Weights of a small GPT-style language model, trained from scratch on English Wikipedia.
Size: 8 layers, width 128, 4 heads of 32 (2 for keys and values), MLP 320 SwiGLU, vocabulary 2844, 2.13M parameters.
Architecture: LayerNorm before each block, rotary positions, no biases in attention or MLP, untied embeddings, normalized queries and keys.
Training: a variant of Muon for these matrices, 151M tokens, 12557 steps.
Each number is 128 + 24 x the weight over its row's rms, rounded and kept within 0 to 255. Layers, rows and columns count from 0. The size above them is the row's rms in percent of the matrix's.

# layer 2 MLP gate, 320x128, rms 0.374, rows 266-272, columns 64-127
size [103  94 103 102  96 105 106]
[[165 100 159 103 141 128 131 136 128 129 132 136 106 153 128 149 144 125 111 105 181  76 139 143 100 142 163 132 100 140 141 105 121 131 173 124 139 100 117 133 109  69 153 138 160  98 140 152 137 177 181 125 126 122 134 147 155 108 153 128 131 179 131 102]
 [124 110 101 165 112 148 112 193 113  98 124 146 111 111 131 100 142 129 113 176 120  94  98 159 115  85 164 115 115 104 113 132 161 153 113  78  94 187 144 116 160 128 104 154  73 136 103 132 128 130 122 136 121 139 162 137 155 112  66  93 125 148 116 120]
 [165 116 103 151 120 173 136 114 130 143 155 132 133 153  61 122 106  71 151 130 132 156 141 142 131 133 118 156 159 103 132 146  93 124 124  99 170  85 101 119 125 120 174 109 131 125 134 100 133 109 152 121 131 124 134 139 112 118 127 157 152 117 143 135]
 [122  97 103 126 113 154 113 157  95 173 144 171 115  99 136 119 155  93 165 130 120  97 109 114 143 194 128  86  85 135 134 107 114 102 147 110 145 152 133 121 121 139 174 100 147 130 142 153 117 139 135  98 146  89 121 128 122 117 143 145 132 100 143 134]
 [111 158 137 122 134 103 136 150 111 139 111 172 104  89 132  83 118 132 192 157 181 132  95 150 122 121 129 122 155 125 159 152 144 124 156  83 130 156  91 156 137 121 164 108 122 122 109 195 132 108  99 146 131 138 109 117  94  95 148 115 163 159 112 150]
 [ 99 173 110 158 118 116 111 132 153 145 146 132 127 138 176 118 143 130 151 134 158 118 132 144 118 101 152 117 120 122  99 133 150 147  93  97  94 134 166 152 132 114  91 119 107 132 203 157 128  85 112 114 167  99 115 146 154 130 140 134 135  78 115 137]
 [123 136 135 145 143 106 150 156 144 109 131 115 130 150 160 197 139 171 146 120 124 162 127 126  92  54 125 122 146 134 148  97 113 129 153 112 161 142 139 145 122 152 128 129 129 149 120 103 112 137 115 122 119  97 133 123  81 118 161 119 171 129 123 130]]
# layer 2 MLP up, 320x128, rms 0.388, rows 266-272, columns 64-127
size [ 97 101 112  94  91 102  98]
[[157 159 151  90 116 161 156 177 128 121 110 130 120  69 136 142 128 120 113 140  64 175 110 122 133 107 142 116 125 124 131 143 153 149 116 143 133 103 129 130 139 145 106 109 154 128 101 144 160 135 111 132  76 132 137 122 126 165 132 115 134 138 153 114]
 [136 137 108 174 114 148 120 146 117 131 148 123 132  76 134 155 125 132 167 136 147 162  76 163 157 103  96 124 162 130 135 143 144 142 108 103 115 170 102 138 136  79 116 124 100 138 118 143 169 106 121 119 109 148 179 140 118 128 126  97 132 129 123 111]
 [121 153 119 114 151  67 144 159 121 145 112 141 149  94 113  97  99 133 130 158 135 129 171 160 125 129 110 135 140 139 148  87 119 103  97 100 105 161  94 137 107 131  96 144 128 135 130 107 177 149  91 160 116 128  93  96 137 124 104 137 136 119 107 158]
 [121 114 135 155 140 165 166 171 135 122 160 140 122 106 111 145 127 134 128 106  87 126  87 108 117 119 142 153 106 150 161 148 111 181 158 124 126 109 123 133 159 106 110 101 136 147 122 139 106 117 139 120 155  95 130 153  87 105 154 141  93 122 142 144]
 [ 93 128 132 102 137 174 148 129 143 144  95 119 148 159 163  96 101 147 124 137  93  79 165 120 124 127 143 102  90 122 135 126 107 150  96 138 126 177 163 141 135 126 166 136 116 135 138 101  97 103 102 125 130 141 105 180 119 128 167 129 105 132  95 166]
 [124 180 139 122 125 156 119  93 114 127 112 149 108 123 128 149 114 108 144 142 132 129  99 137 147 118 118 137  81 130 115 181 100  80 137 132 144  93 162 123  91 124 128 163 143  82 181 182 108 118 154 116 126 148 165 129 122 145 152 152  88 149 161 102]
 [139  96 203 142 105 160 105 120 142 137 102 112 142 131 131 112 160 115 163 186 124 138 130 165  77 160 113 135 111 168 155 101 122 120 123 172 109 147 115 123 116 129 133 129 130 139 111 122 102 153 117 104 133 109 114  94 123 131 164 101 107 144 125 145]]
# layer 2 MLP down (transposed), 320x128, rms 0.681, rows 266-272, columns 64-127
size [ 97 101  97 104 107 101 105]
[[114 148  86 142 102 101 103 111  91 106 115 164 118 103 158  67 173 182 130 109 150 126 141 169 162  94 180 150 132 138 107 153 125 137  84 108 152 129 160  96 115 140 117 132  91 143 151 101 148  83 132 146 142 133 111 101 160 127 162 133 130  97 145 173]
 [139  87 145 115 136 135 104 126 123 144 112 116 134 177 125 155 131 169 138 147 170 111 145 116  90 174  99  73 107 169 169 158 133 125 138 119  95 122 108 121 152 115 159  82 135 161 183 139 147 135 115 114 141 118 111 124 169  90 117 141 115 134 163 157]
 [114 130 109 146 104  85 145 119 116  94 147 124 111 141 111 141 118 154 166  82 171 160 174 117 132  93 126  95 131 166 177 160  91 134 111 105 148  97 143 156 169 103 184 168 132  98 122 140 166 144 126 175 113  93 125 129 121  84 117  95 110 120 167 129]
 [158 177 121  97 144 169  78 132 141 164 139 123 102  85 149 132 137 119 194 100  95 132 138 159 134 121 120 138 136 157 123 114 139 122 133 149 143 133  99 144 122 143 107 121 116 119 128 147 140 148  98 107 132 120 135 116  79 192 107 159 176 100 113 156]
 [156 207 127 130  95 131 121 108 116 123 137 136 103 103 111 156 134  88 117 111 139 130 115 164 100 105 116 100 143  91 131 119 153 191  95 142 130 104 144 128 144 105 118 122 119 113 134 131 151 105 153 103 186 175 118 104  98 142 152 125 135 142 155 151]
 [167 131 190  98 140 117  76 125 160 103 132 128 136  93 125 134 122 123 116 113 107 137 108 148 113 201 127 139 102 151 146  87 150 126 103 145 160 123 143 147 155 123 106  95 125  67  87 106 147 133 123 100 101 131 117  96 112 176 166 161  97 138 157 123]
 [157 176  96 118 120 111 117 130 131 142 125 117  99 143 131 106 159 115 141 136 117  87 124 124 154  98 130 155 142 117 135 156 128  95  97 135 167 107 158 108 125  94 127 110 126 153 164 147 130 130 134 130 164  95  95 120 137 134 133  80 202  69 134 128]]